{"num_hidden_layers": 11, "hidden_size": 256, "num_attention_heads": 2, "num_key_value_heads": 2, "head_dim": 128, "intermediate_size": 1024, "vocab_size": 1024, "hidden_act": "tanh_gelu", "norm": "layernorm", "norm_place": "pre", "norm_eps": 1e-05, "positions": "learned", "qk_norm": false, "attn_scale": 0.0884, "bias": "all", "tie_word_embeddings": true, "parallel_block": false, "init": "normal", "init_std_qkv": 0.0186, "init_std_o": 0.00396, "init_std_up": 0.0186, "init_std_down": 0.00396, "init_mimetic": 0.7, "optimizer": "soap_variant", "learning_rate": 0.00289, "lr_mult_o": 1.11, "beta1": 0.95, "beta2": 0.99, "lr_head": 0.00459, "max_grad_norm": 0.5, "warmup_steps": 200, "schedule": "cos", "final_lr_fraction": 0.1, "batch_tokens": 65536, "max_seq_len": 512, "doc_mask": false, "train_tokens": 230700000, "max_steps": 3521, "dataset": "wikipedia_en"}
Each number is 50 + 15 x the weight over its row's rms, rounded and kept within 0 to 99. Layers, rows and columns count from 0. The size before them is the row's rms in percent of the matrix's.

# up: layer 6 MLP up, 1024x256, rms 0.0848, rows 728-780, columns 192-255
# down: layer 6 MLP down (transposed), 1024x256, rms 0.074, rows 728-779, columns 192-255
up728 096:72 55 53 57 57 47 41 49 31 31 61 64 51 51 30 58 78 55 37 96 49 36 53 50 44 49 35 52 45 74 44 53 65 46 60 99 61 56 62 40 43 38 63 51 60 33 83 69 79 74 50 71 47 63 40 45 28 57 53 28 60 20 35 46
down728 094:27 54 51 46 01 72 66 57 46 76 62 46 56 48 51 57 45 59 60 52 62 48 59 48 50 30 25 58 59 44 40 35 61 53 59 29 72 58 46 51 53 62 59 56 63 57 51 66 53 13 61 66 46 71 40 62 49 55 58 71 54 60 69 58
up729 092:68 60 37 19 55 50 30 58 42 37 32 67 49 74 52 37 56 51 91 37 53 41 51 54 64 49 44 51 48 23 67 33 33 53 59 31 79 19 43 74 51 46 50 27 73 58 68 69 27 32 66 51 41 53 48 71 52 78 28 67 35 37 66 59
down729 095:34 31 46 54 46 76 56 61 37 65 45 53 29 46 47 44 39 39 55 06 50 31 40 52 43 50 59 42 26 49 70 59 56 47 38 31 55 46 46 40 48 72 35 67 53 57 64 55 36 52 29 37 26 48 67 47 14 42 68 54 25 47 46 61
up730 101:62 58 63 53 51 31 57 53 53 38 42 07 73 52 63 72 63 56 35 24 53 79 62 34 73 68 63 63 47 47 21 64 37 42 36 50 56 42 77 40 48 37 61 64 43 37 52 50 58 44 60 41 70 53 38 58 45 52 78 29 69 54 46 59
down730 099:63 55 79 29 67 60 33 40 30 65 58 63 63 50 35 19 40 38 40 58 29 33 49 33 66 39 39 73 32 66 31 40 72 52 52 49 24 26 45 91 53 43 47 56 69 33 40 32 68 21 75 74 61 66 76 32 34 38 46 58 58 57 53 46
up731 103:76 50 62 41 72 62 35 50 54 26 40 46 47 72 05 23 56 68 60 54 27 69 55 67 57 30 57 55 36 60 47 62 31 57 56 38 67 60 35 18 48 39 60 52 51 35 74 79 60 65 57 38 44 60 67 41 15 35 28 30 68 50 39 34
down731 103:84 60 46 21 52 70 64 56 48 56 48 44 56 63 30 52 36 34 25 63 62 32 52 60 42 27 80 42 44 48 69 40 76 26 54 28 50 50 49 60 56 70 69 56 51 55 54 48 60 59 55 52 65 41 46 80 41 32 44 44 39 40 04 59
up732 113:34 47 47 37 59 54 86 39 65 75 41 49 59 67 43 51 53 69 48 17 33 44 58 39 61 39 41 59 80 44 46 33 67 52 50 25 63 67 93 44 40 67 58 46 39 37 40 29 48 46 33 49 32 37 36 61 48 73 79 46 58 78 31 43
down732 112:71 35 52 62 52 03 70 42 37 40 43 66 82 41 55 29 62 54 30 38 56 42 48 41 32 51 58 40 38 80 63 59 36 47 34 32 47 49 73 64 48 44 31 49 31 71 32 72 44 43 61 29 74 66 62 34 63 68 53 62 51 23 49 61
up733 100:59 47 56 87 69 29 32 30 28 77 43 38 57 18 50 75 56 47 52 39 45 74 51 73 70 44 56 38 56 58 57 51 56 49 55 42 16 52 37 55 43 47 31 80 42 39 24 08 47 41 56 71 57 35 36 58 74 21 33 60 73 29 63 37
down733 096:51 32 72 47 64 63 43 40 60 81 32 32 23 65 40 59 44 46 33 64 36 37 59 91 25 78 41 43 49 23 32 56 67 61 32 55 47 51 77 46 69 53 54 37 62 49 46 61 57 46 43 21 67 63 94 44 46 48 38 33 51 56 55 18
up734 101:38 48 39 88 42 48 52 51 77 52 33 66 70 17 53 44 27 48 34 30 74 20 64 60 58 55 61 50 31 29 58 20 70 92 51 29 60 34 48 66 41 51 28 33 53 33 56 65 41 58 28 57 55 16 66 72 59 64 36 51 48 44 74 40
down734 102:74 30 29 44 50 32 31 42 45 49 73 58 83 54 26 59 25 31 34 67 47 57 41 45 56 51 41 71 55 60 30 40 40 25 51 37 45 27 72 57 21 50 89 57 39 35 54 49 37 56 62 22 53 66 36 68 41 41 50 50 30 75 80 76
up735 095:49 63 35 40 45 17 65 40 16 58 40 66 30 57 45 31 49 52 50 38 32 67 05 81 49 50 59 62 56 47 63 21 44 49 45 58 44 58 25 40 50 56 52 63 86 55 70 44 67 52 45 59 60 60 54 38 65 46 56 47 14 72 45 65
down735 097:48 36 51 46 65 47 45 54 47 53 80 48 61 52 30 51 40 43 35 28 64 55 40 39 49 39 42 39 31 63 72 65 35 60 23 44 23 40 57 42 53 79 60 54 59 39 29 63 55 59 37 41 47 55 34 44 50 44 71 65 49 34 33 51
up736 098:48 69 39 25 48 50 41 50 54 67 58 57 32 38 47 30 33 85 49 41 36 51 70 38 61 56 30 73 46 57 68 51 62 56 40 42 49 67 34 46 54 34 29 72 31 75 59 68 83 64 68 42 44 35 54 52 51 52 65 60 63 38 39 30
down736 099:29 31 88 58 30 44 36 42 54 48 55 42 74 47 44 64 43 55 63 28 54 46 49 73 73 65 32 56 54 59 32 49 75 43 85 45 57 36 53 35 31 47 48 49 49 54 41 50 41 52 61 69 29 54 59 42 53 46 36 49 33 62 28 30
up737 102:49 57 67 41 67 43 45 65 71 28 82 68 44 53 38 34 32 65 63 42 52 71 44 39 78 67 40 69 56 10 38 46 42 49 22 40 38 55 41 43 30 49 37 48 45 43 56 56 29 86 58 62 58 55 42 52 51 42 43 36 29 38 44 47
down737 097:38 53 41 38 61 68 45 47 54 42 47 46 48 43 38 29 53 39 75 60 43 34 51 37 48 57 54 60 25 57 26 55 39 10 47 58 35 85 44 38 60 63 50 51 37 67 65 51 46 29 36 38 71 70 43 43 62 41 51 69 77 27 37 50
up738 103:43 23 64 55 47 48 41 69 53 45 57 40 63 39 36 64 61 71 60 19 54 61 46 51 55 56 47 71 63 44 38 51 58 40 35 56 66 62 55 30 39 47 20 44 36 44 54 64 64 47 27 67 28 65 65 89 56 49 34 43 76 76 23 44
down738 103:80 65 62 54 47 59 35 57 30 75 53 32 28 50 62 65 41 49 56 51 53 70 73 47 47 55 47 28 54 55 51 60 51 21 36 41 30 62 79 67 36 49 58 44 77 40 42 44 36 41 36 52 35 40 50 50 41 64 36 58 69 13 29 56
up739 094:50 21 47 52 60 77 14 46 49 47 57 42 69 74 63 24 37 17 40 32 57 47 35 36 58 42 24 59 17 50 63 40 63 63 59 65 55 31 51 48 54 60 60 36 42 54 49 45 53 43 05 41 34 63 61 57 60 49 49 46 30 48 48 60
down739 095:48 77 21 20 42 53 99 35 59 46 29 32 56 58 61 57 28 79 35 62 54 35 35 55 38 55 66 40 53 39 54 22 56 51 38 40 45 34 62 42 30 37 37 47 56 62 63 49 44 46 51 65 20 80 84 43 48 47 55 67 42 68 43 42
up740 079:55 47 42 51 78 66 46 56 61 40 57 54 42 74 10 52 35 69 45 65 40 73 34 70 66 61 31 59 45 48 58 76 36 53 52 22 48 41 39 56 67 28 28 27 65 58 65 49 44 64 64 71 68 59 81 83 34 62 63 52 64 43 47 48
down740 088:65 39 57 64 59 57 60 59 46 50 55 59 63 46 25 42 54 49 36 50 63 57 57 23 42 54 56 48 44 32 47 78 67 28 36 78 39 58 69 45 53 49 38 26 45 31 23 75 26 75 60 24 56 70 51 63 45 75 72 62 41 78 26 46
up741 098:61 46 55 42 62 09 37 47 38 29 64 60 80 45 49 14 45 45 34 52 54 34 43 62 56 57 56 37 60 55 47 62 34 49 55 58 57 53 57 57 57 48 46 29 27 61 44 48 49 34 46 58 39 52 56 44 55 24 70 26 66 26 43 53
down741 098:40 54 69 53 55 45 54 39 55 67 38 56 21 45 45 53 47 50 64 64 23 70 44 40 56 50 34 70 26 34 52 44 49 25 57 20 56 62 20 37 33 51 47 45 43 73 39 47 49 54 32 56 63 59 82 60 48 20 46 39 76 20 68 65
up742 099:64 56 62 57 44 32 47 48 60 75 59 38 60 84 64 56 39 49 51 32 56 67 48 27 44 48 59 48 42 63 23 57 39 39 71 39 40 33 56 61 59 41 56 57 63 40 33 67 99 33 40 81 40 37 68 49 36 65 52 46 55 56 67 77
down742 101:48 73 50 41 37 57 60 60 19 43 52 82 59 44 41 51 80 44 42 47 87 47 42 62 46 47 48 29 26 64 62 47 51 50 28 66 51 49 65 63 40 68 56 77 56 42 20 41 29 35 69 37 58 62 29 60 48 74 26 57 53 45 43 35
up743 095:51 59 39 32 38 52 53 51 77 75 49 80 41 87 52 40 50 40 56 50 58 52 44 39 53 42 66 71 46 62 62 34 46 72 26 59 53 40 38 44 79 81 43 46 26 80 55 11 63 60 33 81 60 57 81 52 56 52 46 44 84 71 48 49
down743 091:30 70 27 65 44 37 43 46 43 54 45 52 57 50 54 77 58 66 39 40 68 32 51 47 51 52 50 52 38 57 32 48 40 41 42 66 57 61 78 84 34 34 51 59 66 79 54 71 49 71 32 29 66 32 62 46 43 67 62 41 70 77 54 34
up744 106:45 29 62 28 87 42 50 55 50 64 69 37 55 75 43 50 33 69 42 60 49 52 63 47 64 72 57 47 73 59 83 70 67 34 47 40 61 68 35 36 51 19 54 54 57 36 55 57 41 37 51 60 58 47 45 61 31 75 57 71 46 62 46 40
down744 101:48 54 57 33 39 53 62 31 15 41 50 51 47 61 73 14 57 46 37 52 36 49 57 33 46 31 49 54 56 79 54 75 69 51 43 36 58 56 38 42 39 26 46 72 82 59 60 61 95 48 52 33 37 44 57 25 52 58 39 49 44 23 66 64
up745 103:38 50 51 56 59 60 39 63 49 70 60 70 44 61 66 37 70 30 13 32 80 40 48 31 20 32 28 42 47 58 57 56 53 49 61 59 63 54 58 48 28 55 62 29 85 57 44 23 42 50 36 36 29 54 48 58 56 62 72 19 67 26 33 42
down745 104:81 57 32 48 63 48 64 26 49 58 41 47 32 33 63 44 33 73 68 55 34 15 65 35 54 74 41 41 54 65 43 56 62 64 50 48 52 65 46 71 36 38 55 61 36 31 55 57 61 52 57 45 61 57 49 27 16 34 85 80 48 82 67 46
up746 094:36 15 58 46 37 49 47 75 64 64 71 65 53 68 51 61 45 54 46 32 68 55 75 50 29 19 67 38 46 59 41 37 69 71 65 44 52 42 39 53 47 78 40 76 42 55 59 37 50 53 55 50 50 29 49 73 54 44 28 24 32 37 51 26
down746 091:45 54 50 32 32 70 70 32 20 44 23 37 35 65 39 66 58 26 27 58 50 44 21 47 58 59 45 31 40 32 78 45 62 48 49 42 38 35 21 46 45 53 52 61 41 63 77 92 39 48 26 47 63 40 43 58 51 29 56 71 08 49 51 55
up747 109:38 41 19 27 47 80 45 61 15 75 45 44 61 40 61 53 51 70 37 62 79 33 36 55 45 25 34 62 45 56 64 11 66 45 47 21 41 89 31 62 65 52 39 37 47 68 48 38 47 27 36 45 55 42 63 31 68 68 48 47 62 41 67 42
down747 105:21 59 32 39 65 60 49 34 68 48 30 55 35 52 52 56 68 14 46 58 60 72 61 60 62 80 37 53 58 53 54 63 42 65 64 21 74 41 38 71 25 47 46 54 74 36 51 31 32 44 35 47 69 70 27 64 31 68 58 30 55 70 46 43
up748 106:49 53 59 47 33 56 57 28 48 75 77 59 55 73 40 26 67 57 40 44 66 44 63 59 26 61 42 56 74 59 82 51 75 75 15 66 56 36 39 68 54 29 46 63 94 53 29 53 40 75 54 56 60 69 57 50 35 74 14 44 43 33 55 72
down748 109:36 50 17 41 36 56 58 60 35 41 43 67 61 64 65 44 31 42 55 42 49 44 40 39 32 31 20 78 38 26 48 52 52 77 76 31 25 63 71 65 27 44 44 43 48 14 47 31 14 71 49 15 64 40 62 47 49 61 65 62 57 12 50 46
up749 102:43 49 50 34 66 50 39 52 70 36 36 38 94 51 46 90 57 43 65 87 44 30 69 35 42 55 34 83 67 41 75 56 52 38 74 38 57 29 64 92 54 41 46 69 29 69 39 54 52 48 35 42 35 59 56 47 18 64 32 43 73 18 68 50
down749 092:23 51 43 66 37 60 47 56 49 42 51 56 64 41 52 53 59 54 47 43 54 48 47 86 72 65 62 55 76 73 41 46 42 63 69 00 72 65 50 54 31 50 35 54 56 46 46 37 64 68 38 79 44 60 79 73 46 57 40 47 59 62 40 39
up750 103:70 50 53 56 68 50 36 32 43 23 51 49 68 50 37 86 38 07 56 44 57 35 57 53 49 60 26 75 46 36 41 59 22 60 47 37 33 46 38 66 35 27 37 51 56 73 51 40 58 66 41 45 60 32 60 52 49 47 43 13 51 80 67 63
down750 115:82 65 51 58 16 32 33 48 40 51 62 41 50 39 68 42 57 33 42 40 54 43 58 69 62 68 43 58 46 47 73 40 51 58 41 31 54 48 44 52 36 69 60 42 60 31 48 58 46 50 46 56 40 74 72 58 62 20 69 60 38 29 38 66
up751 093:86 55 59 70 36 52 15 43 63 35 50 53 79 39 42 67 46 26 47 30 53 49 54 63 37 59 55 40 58 48 32 34 82 60 26 53 59 69 63 55 62 53 12 53 28 53 51 43 50 72 45 40 37 47 55 36 50 38 62 49 55 96 36 24
down751 093:63 54 20 18 72 69 70 56 50 31 33 38 38 63 80 66 65 51 50 75 50 39 56 44 58 60 73 47 53 50 32 48 29 56 53 33 42 65 44 36 48 30 22 48 73 66 45 52 65 66 74 44 72 50 35 69 43 64 29 80 60 43 24 73
up752 097:30 68 45 42 53 66 44 47 41 32 57 58 28 54 44 36 76 49 45 54 75 57 31 39 76 53 54 73 29 71 19 35 30 60 63 67 71 53 44 42 36 64 42 42 61 54 73 56 63 63 67 65 58 43 38 62 59 53 44 40 66 77 59 45
down752 095:66 34 36 70 38 81 72 43 53 46 54 31 54 56 62 36 66 74 72 52 56 76 55 47 48 41 20 74 41 33 18 37 36 51 24 43 60 12 44 58 56 66 45 74 39 41 74 40 45 44 59 65 30 54 49 51 15 50 67 38 45 39 57 49
up753 094:41 73 56 53 53 27 50 25 55 50 55 48 43 69 85 43 45 73 36 43 30 61 45 80 41 34 47 35 52 29 31 53 56 60 65 39 74 42 49 48 42 39 36 60 50 68 27 42 57 47 51 37 33 49 61 50 50 52 76 57 57 62 43 52
down753 093:61 49 62 34 51 57 47 37 38 75 61 48 65 47 52 48 46 49 69 62 48 41 43 78 58 33 72 74 38 63 47 40 65 42 47 65 66 41 68 37 38 47 44 47 43 42 53 36 60 35 45 30 71 39 46 41 70 51 29 54 51 28 53 34
up754 102:42 58 39 92 60 38 45 51 60 49 66 33 58 61 64 46 16 33 33 38 77 51 52 52 49 44 51 32 51 50 34 44 46 75 38 54 53 48 38 36 34 44 09 58 49 42 67 35 58 63 72 54 51 35 52 65 59 29 52 46 48 87 26 26
down754 109:57 35 42 56 66 64 63 59 62 69 76 44 68 59 54 66 63 57 49 83 75 41 43 65 51 38 40 00 27 65 66 36 47 48 37 50 40 29 64 46 43 47 26 45 86 62 49 48 54 48 56 51 47 33 71 34 26 34 74 65 48 34 68 47
up755 102:80 24 61 44 33 58 56 49 45 68 70 53 78 57 61 30 40 67 44 75 55 71 73 29 45 64 09 54 43 64 19 30 30 37 62 70 61 59 73 50 33 32 53 35 25 48 67 59 45 66 53 59 60 48 49 34 48 46 47 53 56 45 60 57
down755 104:57 72 23 19 41 36 53 46 48 45 38 63 49 52 44 16 67 53 31 19 68 62 54 67 63 60 46 46 33 48 65 35 56 69 36 46 56 66 78 48 39 56 41 41 24 42 51 54 56 43 53 47 24 35 37 25 43 49 74 60 43 34 77 51
up756 092:53 68 62 43 56 35 80 58 43 48 84 59 36 24 63 30 20 38 36 46 68 40 25 52 37 46 70 56 36 37 48 47 63 38 23 54 35 47 19 37 42 53 36 42 27 53 29 36 56 67 37 32 68 47 43 51 63 75 63 85 40 48 61 62
down756 089:47 43 29 69 72 33 73 42 50 73 64 56 73 54 62 37 55 63 41 32 86 48 69 37 46 52 44 55 76 47 54 60 63 36 57 63 09 57 75 47 68 40 48 43 55 69 44 52 65 52 39 48 63 31 50 55 40 12 32 52 47 62 52 48
up757 096:41 55 51 77 99 37 33 46 30 65 75 62 53 48 50 37 40 33 50 65 57 44 29 70 42 64 53 45 33 35 63 57 67 55 50 37 41 50 44 61 67 23 56 42 27 41 51 25 81 81 30 53 49 44 72 43 57 04 58 50 38 43 26 43
down757 108:54 63 69 50 39 59 77 46 40 36 46 63 52 41 58 33 57 65 38 28 45 41 45 50 50 53 25 23 62 79 42 46 59 31 35 64 52 49 53 40 64 38 26 20 66 50 49 51 72 48 64 57 72 58 46 19 33 41 52 42 93 69 42 23
up758 098:54 74 47 96 36 63 44 35 60 37 22 59 44 58 65 35 63 61 72 78 73 24 36 55 38 30 77 44 52 12 38 66 61 28 40 73 61 43 44 44 25 39 70 19 47 45 61 50 48 47 77 48 44 52 42 48 58 69 75 48 51 34 36 83
down758 095:61 41 31 45 23 67 74 37 68 31 46 39 28 29 43 31 47 23 49 36 31 53 43 38 56 62 27 37 45 68 36 46 51 61 42 56 62 55 43 62 53 25 42 31 68 37 67 64 46 31 82 33 52 57 20 46 44 38 52 50 68 33 44 40
up759 103:51 54 35 43 42 65 61 37 43 27 67 36 50 53 53 55 41 67 37 60 59 58 33 57 68 21 70 62 61 40 53 48 48 65 35 73 47 54 49 44 63 62 44 59 79 71 44 49 47 42 42 69 58 52 58 61 54 56 46 00 45 26 62 60
down759 109:61 51 28 71 40 21 59 38 71 38 37 72 61 70 50 70 58 74 38 17 33 38 61 46 57 38 33 55 86 42 60 62 41 49 34 20 33 33 70 43 77 47 67 61 50 50 35 45 52 34 50 41 58 38 44 33 46 53 70 49 26 52 44 42
up760 100:25 33 43 57 46 76 38 51 37 68 44 45 49 52 72 38 43 54 30 34 91 74 59 51 29 39 55 43 50 27 60 61 60 53 46 65 34 69 40 77 53 46 54 36 52 46 54 66 51 29 61 48 53 21 48 50 43 43 43 70 58 53 44 58
down760 099:40 43 58 70 40 42 70 41 47 53 64 19 60 35 56 47 48 45 39 60 32 39 44 46 38 48 17 31 31 63 23 37 59 84 46 44 87 65 61 77 63 59 57 51 37 57 74 66 74 87 60 27 54 62 49 35 55 65 59 35 63 87 49 36
up761 107:41 55 31 54 63 54 44 56 41 25 59 59 66 36 49 69 74 53 53 40 65 60 57 72 67 54 38 31 46 50 53 48 46 51 35 42 35 30 83 57 49 63 57 59 75 19 63 49 57 51 32 31 67 69 24 48 41 45 49 38 37 05 35 51
down761 106:53 41 42 62 47 45 62 65 23 43 34 30 58 32 44 49 53 72 48 58 37 48 42 45 48 26 13 66 53 51 21 63 58 37 36 36 30 60 44 43 50 51 20 59 36 53 83 56 71 47 27 47 33 35 57 34 35 14 41 72 61 30 43 84
up762 099:50 45 56 55 35 40 50 41 55 19 45 70 31 47 72 42 54 76 40 53 56 41 61 52 88 44 82 42 51 22 00 53 42 67 70 40 63 49 37 61 42 43 37 47 28 38 35 42 63 65 77 41 49 43 66 53 47 55 37 41 39 78 57 57
down762 108:57 17 58 70 49 26 50 54 65 38 75 54 20 53 22 56 62 48 40 49 33 65 41 55 58 64 36 45 52 69 22 57 52 40 68 56 72 39 37 74 17 31 28 50 71 53 50 57 36 61 54 51 43 70 53 49 53 66 68 57 29 97 24 51
up763 101:32 41 71 50 50 61 59 59 42 53 59 28 32 36 37 48 64 66 61 61 54 72 34 50 82 49 56 46 49 27 49 43 38 58 35 96 62 35 70 57 43 37 48 76 51 88 27 41 48 40 40 21 12 51 36 35 56 34 39 33 48 30 30 57
down763 103:62 47 45 30 40 52 71 38 58 59 73 68 15 43 48 65 69 34 59 27 68 38 74 29 74 52 15 47 53 36 33 54 60 57 71 69 57 50 65 49 58 45 19 65 67 55 39 62 48 55 52 92 67 54 22 39 59 78 34 62 60 51 40 38
up764 098:37 83 37 78 74 45 73 59 53 54 32 36 37 87 59 46 34 58 52 74 35 55 73 40 65 41 48 32 64 68 64 58 49 36 51 65 43 64 37 70 46 77 48 37 63 45 55 56 27 55 28 60 47 56 29 51 53 49 62 59 71 45 89 39
down764 101:55 36 50 42 40 62 39 54 48 47 65 78 69 37 39 53 62 42 42 25 44 37 48 58 46 69 63 74 55 75 57 94 27 36 41 75 48 56 60 49 66 62 49 48 54 65 60 42 34 45 35 60 35 37 64 85 55 36 32 40 76 62 66 44
up765 102:49 73 37 47 53 63 44 81 48 52 48 46 51 51 72 49 54 63 30 70 63 26 54 39 48 57 65 48 56 76 42 34 57 64 37 47 21 54 44 35 55 71 70 62 42 48 36 74 60 38 47 40 64 65 64 69 42 49 41 36 61 37 71 58
down765 105:59 29 48 69 71 53 45 60 32 14 29 66 79 42 58 57 57 35 65 50 76 47 44 76 50 73 50 42 37 23 54 60 47 43 56 75 66 50 07 58 19 54 54 58 53 56 36 36 56 42 54 68 60 50 61 49 62 61 37 46 27 29 24 73
up766 095:47 44 45 30 57 37 56 36 63 45 33 68 46 94 51 27 68 46 75 38 68 56 47 58 47 55 57 55 30 64 62 58 39 49 13 55 74 43 46 53 27 28 83 39 56 67 49 43 47 35 85 58 62 29 78 50 60 40 54 67 52 55 22 48
down766 101:71 65 50 46 66 28 73 32 74 44 44 64 79 28 52 36 26 33 48 50 47 23 56 49 63 65 61 49 41 65 30 44 49 34 63 70 53 61 74 64 36 45 48 62 48 42 57 57 41 48 59 61 33 57 74 48 47 30 30 11 33 43 35 56
up767 106:43 53 44 70 47 28 68 41 20 38 54 38 44 79 59 53 66 34 65 39 33 56 73 56 61 70 56 56 50 55 69 46 51 68 42 20 49 43 65 55 43 48 40 62 14 52 44 61 65 19 27 57 42 68 66 39 37 67 75 68 62 61 46 51
down767 098:40 53 37 43 38 57 54 44 34 39 61 56 42 50 66 78 76 44 45 41 34 55 76 17 39 38 64 48 52 50 45 48 59 50 77 63 51 45 49 39 61 40 69 79 17 62 39 61 53 36 46 50 64 38 58 38 08 54 38 22 56 62 45 38
up768 106:48 45 60 68 41 53 64 47 38 60 49 54 38 28 38 62 46 62 58 44 63 40 67 57 51 43 37 43 60 28 49 46 71 46 35 54 40 67 44 59 34 40 57 72 45 84 75 45 40 53 58 46 48 44 39 72 45 45 38 32 83 18 60 70
down768 106:59 45 59 43 30 36 63 40 31 28 57 49 69 58 76 56 35 39 61 43 41 60 54 47 39 56 55 72 40 33 63 46 48 39 43 57 44 15 60 32 42 67 35 69 55 46 49 30 29 51 52 52 44 52 52 32 48 55 69 18 34 40 50 26
up769 103:59 48 58 40 53 53 40 59 41 59 35 51 59 59 54 40 31 44 52 56 52 36 54 61 62 40 62 38 40 51 23 43 80 64 46 56 35 51 25 47 77 53 28 45 46 65 54 47 43 49 61 41 73 46 73 54 61 34 65 56 38 64 47 58
down769 106:39 76 40 48 53 44 58 50 26 55 55 57 43 17 24 48 54 48 33 44 53 72 68 27 63 32 52 55 53 46 99 45 52 48 56 57 84 58 53 59 80 34 33 48 72 58 43 18 55 67 57 35 60 61 38 46 23 47 61 55 57 39 57 42
up770 100:65 57 29 82 59 45 42 35 47 42 46 30 54 31 45 63 35 40 28 50 71 53 26 38 46 42 76 34 50 74 61 38 27 49 58 58 43 60 26 66 43 45 71 43 33 74 28 62 67 41 71 53 55 75 48 52 26 53 60 58 36 67 27 53
down770 091:79 43 52 33 50 77 41 60 38 56 08 62 41 44 34 49 60 60 74 31 58 42 51 51 60 25 36 57 54 51 62 75 43 50 27 73 65 43 56 36 37 55 44 36 60 47 55 33 69 46 45 30 49 27 61 57 76 62 26 52 57 15 50 69
up771 101:30 56 64 27 50 53 63 73 48 53 43 71 38 49 49 25 72 55 65 53 64 64 83 58 61 20 61 40 70 42 63 45 53 55 57 38 58 50 28 52 51 52 40 46 27 41 42 59 28 57 67 61 38 34 46 50 31 52 47 52 53 53 53 51
down771 106:46 63 52 46 58 67 53 43 67 49 64 78 45 50 47 45 64 42 21 60 33 83 49 31 71 35 60 47 50 69 54 31 35 35 35 46 61 34 48 53 49 48 50 43 30 61 53 66 42 84 43 66 27 67 46 20 22 33 42 54 53 23 42 45
up772 103:60 52 54 70 71 38 56 39 54 53 22 25 39 55 27 41 63 52 37 37 26 39 62 63 69 50 28 64 66 28 69 89 77 38 55 51 41 61 23 62 48 37 69 41 50 59 38 59 25 32 38 62 48 36 64 77 54 57 43 64 53 74 73 36
down772 105:54 82 75 55 68 44 49 53 54 54 37 41 64 31 34 31 65 63 52 43 72 43 20 56 55 42 56 46 93 57 55 26 29 53 35 66 20 49 45 74 33 46 52 65 65 29 45 67 42 58 59 39 56 65 41 10 37 50 65 50 41 44 42 48
up773 099:45 78 32 14 42 52 70 50 51 71 34 40 41 64 57 47 52 80 47 70 45 36 50 62 50 44 35 60 61 22 56 47 67 51 20 55 49 61 51 72 61 44 17 54 51 49 63 54 66 47 46 55 48 41 36 41 32 34 55 65 56 67 30 59
down773 103:40 44 28 50 89 35 32 48 35 47 63 38 45 53 58 67 31 49 37 58 42 54 62 65 37 61 25 50 51 19 62 63 47 31 64 42 47 47 19 60 52 46 39 44 53 82 47 33 57 42 60 51 42 37 56 38 65 51 28 29 50 31 64 56
up774 106:25 54 42 29 45 34 65 34 46 35 38 45 41 58 54 64 61 54 71 55 53 57 63 33 57 41 55 34 37 62 64 49 50 69 55 51 64 43 44 65 25 36 51 90 23 91 22 58 70 51 40 68 35 59 31 58 42 58 35 34 53 45 38 18
down774 103:70 49 56 45 57 60 50 53 61 46 66 70 56 54 51 55 42 41 37 34 40 49 26 22 46 56 64 55 46 58 43 40 42 38 60 67 41 50 55 10 57 68 87 46 56 77 24 53 54 47 56 37 18 49 73 34 32 47 70 69 68 39 43 85
up775 097:19 72 38 51 64 39 59 33 42 43 66 78 60 59 33 39 74 72 46 42 58 52 48 55 37 56 38 48 19 41 20 42 82 63 37 57 41 65 22 21 47 59 63 48 62 44 36 39 52 59 49 60 34 56 43 64 54 26 50 41 31 51 53 57
down775 096:63 60 33 23 59 31 49 60 71 44 52 54 42 54 41 68 48 46 51 47 47 44 25 43 46 70 33 60 52 26 91 43 75 40 52 58 58 58 41 53 47 70 30 50 44 62 24 63 41 50 74 57 75 57 27 52 55 70 53 49 58 67 51 19
up776 101:33 48 59 74 65 61 59 48 19 61 38 35 76 51 47 21 38 48 32 32 76 44 45 47 20 67 61 55 45 51 50 47 56 61 71 46 44 48 53 25 28 42 59 31 64 38 49 75 35 27 37 40 64 59 52 40 40 54 49 36 50 34 68 74
down776 092:61 45 57 62 26 79 40 54 63 65 58 49 18 42 57 38 62 44 59 56 52 45 55 41 76 68 31 47 64 43 41 37 60 47 50 90 38 60 60 25 37 36 53 56 48 35 40 27 36 33 39 61 63 57 36 65 44 36 46 49 53 68 46 31
up777 098:78 39 78 19 53 52 73 72 28 65 62 69 43 49 39 44 64 56 41 52 50 62 39 65 61 55 43 73 52 69 65 39 23 51 16 28 49 34 60 52 61 63 63 59 43 33 60 33 65 56 60 43 41 70 44 65 62 26 47 30 71 42 50 22
down777 095:58 70 26 55 07 61 76 61 34 72 29 57 73 54 37 20 55 50 52 34 32 54 71 32 56 53 44 37 00 31 61 27 54 45 47 44 65 70 57 44 38 35 51 63 49 39 65 58 64 58 34 45 74 36 33 98 46 18 50 31 56 53 38 51
up778 105:49 36 50 36 38 64 43 80 42 44 37 27 59 41 37 46 51 44 57 46 72 63 50 40 32 44 39 59 45 59 42 41 40 38 43 67 85 48 62 38 31 25 60 43 29 71 82 47 23 60 36 61 83 44 53 73 48 56 42 43 53 47 72 63
down778 107:72 40 36 60 53 47 50 27 70 55 56 33 64 60 33 38 56 48 15 44 50 32 30 62 27 77 61 59 47 68 43 39 44 34 66 60 59 35 32 21 34 37 71 49 72 47 37 66 81 73 59 23 61 72 29 66 66 70 55 28 48 74 74 63
up779 099:41 65 71 54 43 78 65 31 41 50 58 60 71 25 42 63 42 45 18 39 54 14 45 63 31 45 48 45 64 55 29 37 43 50 63 72 54 40 35 85 60 42 62 46 33 59 78 49 52 72 77 38 45 49 45 43 22 42 63 34 62 60 74 61
down779 108:43 50 37 52 54 74 35 64 67 47 32 34 85 57 31 73 58 30 80 53 30 69 32 55 37 52 44 58 45 65 81 52 44 52 48 52 75 41 83 77 44 43 64 58 37 33 38 49 38 51 63 56 41 49 56 29 50 64 55 55 28 54 57 37
up780 107:64 67 73 43 36 59 43 69 45 41 24 58 55 52 39 25 63 41 39 58 66 56 60 73 34 44 85 43 64 82 45 49 38 70 28 49 58 49 63 23 57 68 66 45 48 45 78 76 36 46 42 44 51 42 53 21 40 54 60 16 51 46 39 84